config = dict(
    d_model=64,
    n_head=1,
    n_kv_head=1,
    activation='squared_relu',
    norm_eps=1e-06,
    rope_fraction=0.25,
    tie_embeddings=False,
    parallel_block=True,
    extras=['capped logits'],
    init_std_o=0.0,
    lr_mult_qkv=0.5,
    decay_fraction=0.696,
    final_lr_fraction=0.1,
    steps=2300,
)
Each number is 500 + 25 x the weight over its row's rms, rounded and kept within 0 to 999. Layers, rows and columns count from 0. Numbers have three digits each. The size before them is the row's rms in percent of the matrix's.

# up: layer 10 MLP up, 256x64, rms 0.327, rows 205-251, columns 0-63
# down: layer 10 MLP down (transposed), 256x64, rms 0.335, rows 205-250, columns 0-63
up205 104:455494505534471502535487479514540506524521491518501527471533483501526521538460544488474538513525482542507505467489515523483518456455491525484517530520493478519524464508486523549514470495482493
down205 093:491498505485504511559529471478537500499445520506519461476522510509527498500490474490507448446444514490499505505508543559519513520455484474491514511509514523509486520521513503529486503529484533
up206 096:494540498536469523430487503498502504467521511449519505478504523452540470527479472538529496465491483534517469506506466474499543519543487529529498511524478499504510507510499472485479509501498531
down206 107:568487522470477473538515537487459491494489473495530514512522515481493498504467459528520508478535474504505486487456523503515465475540472477485508460432482513504522504510497507497505464517520514
up207 104:494546557484525472515512487502457545460542509500518515512530491475511533511524486498465528493468510519503534490500507489506473481494524453497494490482548504501536486513466482542522463518457497
down207 095:499475529457499506527546467475570486526466508495463432492508533496530525519494503477525504490484513507482546514500556532494492478478513473504487547498515513511485478488518513509504483515482495
up208 120:460489517471532523507519449502480476472514504473520489535491536503548513487472515501473496489486485550530482481558531477485466496539480546501522469481491500465492464485512478510513483467504514
down208 108:523477486488518495509453451491486450465501481481482548477498531507495520551461478484506506502467474485482508539515490506474490525483518493522528500523514510536485526486479555530443487474495504
up209 108:485502525476536494501506473491482524489533484478482555483515502500497483547525498512532526468513544557447539494493487452463468516525500477460499499524501477480506495455527497513498535508509495
down209 125:487484514517495502499498534513448520490503469480507515503488488510492476473521504516460503483517533559459533525479519513466517526469484473463502490518517522510516474477490512514441524550559524
up210 104:462468445493484489478464490495501546484458535517511483485481509462492528478503507527490483513510485498570529537470529544494479509479488501520486456516501475480521456507473526490502518516530501
down210 101:487528527493497526513534478549463502506464485521503535515460503522499489489475519517506516587476534537525474514484519510517455476507476526497496478488505509450485516500522463468507500494475491
up211 089:496454461472487504459500493552507512478487543514519469469483523522490540453508500459493488501531496522522517526501513496441468506519494534485520472495530485514503478554497499516545472494500485
down211 085:451530475503482488484470497497546510516492492472529561528507487509466481493527508530488504502502500453510451503499496524488542545486462496462518550469485513531526494477469513487508509528497469
up212 119:550543535528496516489451474527506518541536526496523489475523542479517520496455482474502492505484487494513523518530507453508472480538502478476468475509463529509519490507474542516507511517469476
down212 095:486505493457468494548511459493502509487443498497507497484497486496521478523506497515503529494459525512479487513459508547528505469472515504490493523525526477566477476551530479507514531458475524
up213 097:442498469478471500483501502443529520452494502486473470485495505504522482465472504472510499516543475488489486449506540458557516499512510510477478506494517502495482501440522528515494484498467498
down213 103:450499516502496545487511476528575497498529541496519500492485518503504470483482523510504483468460501492461492458509493534514538472507519520533483499508489481492498480503466532505479489534570513
up214 095:459505467517502497474460486517509500500496530484503470529466472486579499507504463512542483467496501501514512496503558512519484494528509519509492475500454468497453499517531471501521520528530538
down214 101:477517487510515504488487526494463553496478465502561524513493436501479457519552556480488530520485464482528480516491488514521487489518516558508526499491499515491453489502518506491500495507518492
up215 102:539440481490475493497518520529516519476508497517491476506488498532508507497504478503550502474461453493540500498465524510501544509491501502526527478459475540504489498480519514496500523421490542
down215 111:471525491490472467467483497503518487522517433486519478496527527494493542519509520470510512518481527511516465528535528526468477530497508508467451479511527488514518554483515535494462468489533501
up216 096:508500534502484433528514485478524497517502486481510505498493491490523465510460496510511507495513515487507483480450505495423425542494512500453518501466477490483517500470506476496494536495493541
down216 101:483496534516504457504496515515497500500455502534474511509526521435489522530447482532504482480495489530537449526483506508473528446468498510492494480505476483486474531522487475535504519489457481
up217 124:472454521545493459507481477501507487492462482514499450504514482501515469496493492491573511522545468475446526522504479534476470525489505485498499516507499483485524495527541522517509495525499549
down217 110:523493506479519456505500494516479548486470481509532459507461482535462483496538455497505493507501497537501490501480495510506471459571525529513475522485504503466502515488486530515445507521458509
up218 121:494503520491478466513509516521502487512508522451468477504512497500545493511514448547517526476517490519507494522473512518527528481466513528471570512500498521540489514435515499490500469506553496
down218 127:518488463493494537541532492526477534501498513482506498526494505504553456491500535453514532484493527488517566500518486493497495510473541474492542488504484509517476524480481543532515512446483514
up219 099:495454483510486537506550497488467477451508525543485515519512542498509477451498479503483505495559508460505490511502540480461510487532478507530500471484535500503533491531483531476521533509476487
down219 100:499510548502500517548501457453498525488456500494507510481485491513492504539524556552464529490482516512483467549478491487479511520523528510480484546473479497527518517538501491498490491515464473
up220 100:492503501538478536491470529495487466495500517493477488474514482475465482461457515508509521547531498516484492507540513493522532515505460474484542487535501544583489518508512514532491484509481481
down220 113:494518499492483487472477488499503490494484509502491546511526551485493524434499488511512517496514456467541497541486520443463525514519477482503453522468524527485532436474509493511518506511504489
up221 104:465554498498477557505505521504535508514478528492528484543508469512524501491493466535524533492520522466464520521514512471468524482518502479534511535497539503549521495515483475507453477511522479
down221 120:489537482513482493526478518467505520488443505501506493512504482507505493498476530532474521504502479490487517464455556491503475477501495520538526544425486525465489473528490480514481458490497461
up222 082:429470504500495515514490516514495524512516456534479486472530519520529534531531546514474505501507519530570495498524525483508514444512480490503502492485509464483502482459489534513515524494468501
down222 084:559522532431524515512511480522499476532523509562494478501501490472508492489500490468496527498478526506500444518531521508470499513504501510460481520517503522494518473476489488438491522532518525
up223 106:488476509487418517514512483501517519499525501527539461494503500521475499490530495473486535502519483532501537503512495514475500491509492473521517534470526488467517466509502562544545537483478472
down223 107:485521493546478489497479529487473491518481504477508506455505505522461496460526507535513546529478533476490499524527468526458476530484464528522497479526500500494470476438484455506487479519525519
up224 078:500479447504489525498506474525495492500497468537481457516501500497503497476504509511508493492519514406466520522496481516501525484524545563473503487467526534480509488534517527499479528491473518
down224 078:473489567503481489499446502486497495454502513450524537487526471510562478505497516484508517473483522493481472456480523491496486517549499459502507503507491505531497474498492476495518444500527479
up225 120:529522501466499486472550496475467487473503542483515475536488419491498530502521505512511468479504518503508494475501482493497477476522488473448518453472501507513515502499528498536481501556487469
down225 115:495502503530500478495528471511526463488447524506472455498498518472449533519495500466501505478478504518509522510487496476512535506509487454510510510460447488470506511459484499517464441545475508
up226 103:479452501455529502507488481454513489500490522513536459476476525502524523519473518541525501496533485544509520474515542514490517513498530527465500507488495465455483489477522470495516478510566490
down226 092:507472466525513488501479497508445497474539502560504517491435539520524484507493458526501471513514503517516487498506501553474503444499479489501481502535523473462523496517485469479472515528492491
up227 088:520510534498490472506505490487505499504472476510523538495503502483537537474504562492523529476492499508525527489494490501519536494499484488471477565473467514464498498563513511556534542521523496
down227 094:481476497478447548483533462517520529497527474482490515537500472551472477523500476525475512506524534471483496513484523532510525490522483485506502525527541516548509477503548514509523471479485472
up228 115:467462516519508470475473540453485478492487508463525501566474491486483497533483506522503469496505465448460517496488509517527535525507474479459503489524482495555507450487485492493497495500492508
down228 117:514491467470507545506519519529475516514529487501490517489482519483513512494479520481454476472478460536456507475523550526525528543461480512513505490491512485527505485557485483459524534507472528
up229 116:481528558513493528546477530492521466500517520450520508481443476485530494515498485535538500500525529513509465497515523487516531519497467481498492466498497539542493508511520503537492550480513478
down229 132:485489511512446519483542506432504543514500545486481503477464519540489486522463508486467494497467531500496525509506510510499538481486507480472510509546475526472504535465496481499529466456498495
up230 113:493508538487536526482490474470511542502504488474503548517474483515572481517504486544520522477505522483491520504488514532484488483530501505538498530488458512456507549447503495482523512466514487
down230 102:539499505507514523468538506492450477494496511539506532502472488489433519519496524473481490500540457514482523503502481457517478472518472512495473509519501488496473475470486499494506514498417528
up231 100:491481533555509496512503494476531474452505509504522522514551519501485512500535478540537516535497525511527503492483480523489489499520480496504501463498517473477506548535562533523525477450483509
down231 112:538523532454492479500542505492476527578475494489492480519502498488506455525483502551495518500460479493511499482508480471496469449504489491475477510508507493564535512469506520470497498498487518
up232 076:497504531502491458504511536525526524505517484470473490520512551471468527493492522524471539505490506456503502503490536525492568493505475489508454569516488507492500482467480477544499514507478509
down232 083:489507550442504503478559488500489483475524473511467517546539470502518525505435519507493479469504477474485478497489534474517520488522465471517516496516518523522511493521534481478525478524478509
up233 095:512516471552499503474503498465509477508515482526488510534532460522497466510500508502494515481473520443502543551483481518456461504499501503487518499461480520526501514511544457527539488493454514
down233 095:483515500515469514495537540454480522504490519521548557518490491488490475514492500481526459464495530464514475498529495474517492494459478531519436481484532505476511494467540471503507509472488521
up234 107:491537473510550520545524465501470485490474459470476489507485498498494497507476518462492524549518514530504505444491505468475503510514483519515493503500509556532487458492509486545509502443517480
down234 100:461478514501500517488510519561553513517513473520514489499498505502431534506504537491498512484510516500448552514482482514499523475482502525511492547545512429503468516490500513493494496488507498
up235 080:491524505482480495450467453543456509491522487514501438494487537526517534504516550530508485483566461535495514494497491469512548494506472506498490519501484504508512492499472484486524505495458500
down235 087:528549503472574506538507495513524474458504437505465503486462491501477526522461530516489516484500517517477504515504477490503498499537534493495458526513513511557492508508508499454501473504504501
up236 104:485481504507511489482486486517487501515504502472450485503510478480556519507514547534503554514491488512496487482501475521479545508509484477496517553506516513533497472528513544574531460466494512
down236 109:498508494494489468518456493491484503512506473516529515496499501503491424547498479483509488496503550538489525499513470505527470540532445482503504490467508511465509519462500455492441527493482494
up237 088:506542516535496488494460486487495510462516530501502528510560497523473513474533506495446473502528491498527506510434495504495519490477492488519485510493483547522530493523448499478557500480472493
down237 085:496520517491484499496505561494539485524467478560497495512478517467506491490491477467498468489495490516537510487483495505488501533514417512507501480523564488468450482487498465473487515509494512
up238 091:475476513484469518523514501516494472452501478494495517511493497534513503465469501477508534548499490500516520472527522471460542528508460535535510463475495517532545496518469528529467468467474515
down238 091:484498471521468436484473494466521526496470512477493531467478509520511509503450458480474515502512489490458526477536468459454477539508520484487508517501499469520494545516468489524532509498501484
up239 095:472490521499518492490511500481497509481574529513467490540427520489512528542518481511479525481490542459485508496479511520480470494531497467534465482482469504517511513492477473520494515469509535
down239 101:463483487524490513541508507472506494478466506459505525485455512447507466438506544473507520527508523503532467538491495449543474517504497480473526488500497517502471530494516519517477505520531488
up240 093:490527509501455494513493474519516496496486476512505513486527529502539434492459524489532476511520523500542475467538486448543480495486506525512511517533531494512483495471524541504512532457492534
down240 085:478529501434491508512489477446526494509501463479505479490526481512505532494509504532468527510500491505490507513523478530498530551512485494488483499461479450510467539542456494542518481541483505
up241 098:516490560516490500541505523505519495511518498555575497515444500483500508502509481491536525499492482490500567502505500489500470503508517512474496531502471500501503465552504511537527502467536491
down241 088:494499503495529468490522520523475521472490480516479504505475477504532478475567476473469473497543472501515486503478514482514446483487489543543470500477510434543468505490511496522487499471499471
up242 105:474513482520455453526495502493513552528537523498499494527490481525466468525494463474466521515513511462543518468472497454481519477506473471505477442476500492484518492497495503549473489507510499
down242 116:494521516502483495488516468519526537495523499519490512537481482493485479500509536447419496501522538527515525462492524488523496449516501488483524540454512535472514491496491539499490516521540496
up243 111:502512530527534525529528490506528485492511543522558511482528486480467483564500466514515520550493490464490516454530514492491470544490531475473480521502485521483521478500503485496535511500511531
down243 094:450487503538423517453528534493518499515561501455506511494480502518497491506503521486482466481504536493522526510492521482523522515499508514506485473498533516464520475473497541517510471486528537
up244 087:484495523520441443461497482482539480518512503510492505541473486494479508480481506505554474482545511466511516498482525490528508493475474522485508494490494471483532531522467527566502491492508539
down244 099:482547509500502511530510461520491468499486507493509497520467520496487458471512502527496492472530516506538539558520492509545489478451511515511532514535492474478496556529507449504469490470517486
up245 107:450503542522456523492489477547480460496532505522502519534543514522475465529511466503501511499487524509495508470482520490498528469506478509509487524471474497495531504545511530503528507441483453
down245 101:510484514499470499507479503522505491504491476497488498519527513484456464496542457450524549503533501512502529482451462529501515501431509527516524515498477460499501518540515475502474504497467455
up246 097:456524537495503508508526504505542536485500502472479524469527512494518503556489469469552491501479481492533511528475436500513513472538482488481562500496468473517490511476490470481502507498519479
down246 100:447473517521533481492491472496464490522537483496468486457468496484463469498495508564473493504468471525524477490492480475484514535483487510469538483505504510489490517458493455488473485459528480
up247 109:525474503503507498447501488497464528512548498517520469486483482418497510529465507552502520536505490471489522505481517508485522492436489502497480522491503478524527480539503530505485527489467486
down247 093:509444519500499539474495473458490524515537511491500501491530511527508455502539527472459521494516515533468461502488525506486499478435542531496475524483503492536494521522531482505494514456499491
up248 093:518495487514500462501527440516487487475474526531515504534515498507541536526502454490456519497476529462515541504513490490507537450478499509507495511484498488487462495491489545470534527516514552
down248 091:473553492525504516515471510520506495510541500508539544481494485532483482465542524471470526507506463531477473469501531538498520551466503512487511495469484498508483504499512444479468473463506486
up249 097:529494504516469465473524472493543466531472536514479506501514508458504501502467490479564499472520506491472500483511492490524518472537469487487506500527519529530511542512492428519505478540511516
down249 095:525464471466492519526521504504507508509487485498467507533492540488484514464542452475471468514462505496475507495495568463506529551520471493542478495488501477489440493524503477488487485494500505
up250 106:516496542530501474512484525474535511506498512486490544466474478481505464519484511518558492548521530479523519502516513505539493515500500498450484511484501553536525497539562471495476517499488493
down250 097:519485456507548558516549487478485472513485487498513461506478496484482535485513524458501508453487505527483493494502507499481471527530498479493551525532484496485481493507452494539533468528524472
up251 101:480449505502447528546529521500503493508476542485529496493495503488500472535501489500549565503508520500542478489499529513490485516466474510457495491506520542559498452484506519499510503511483501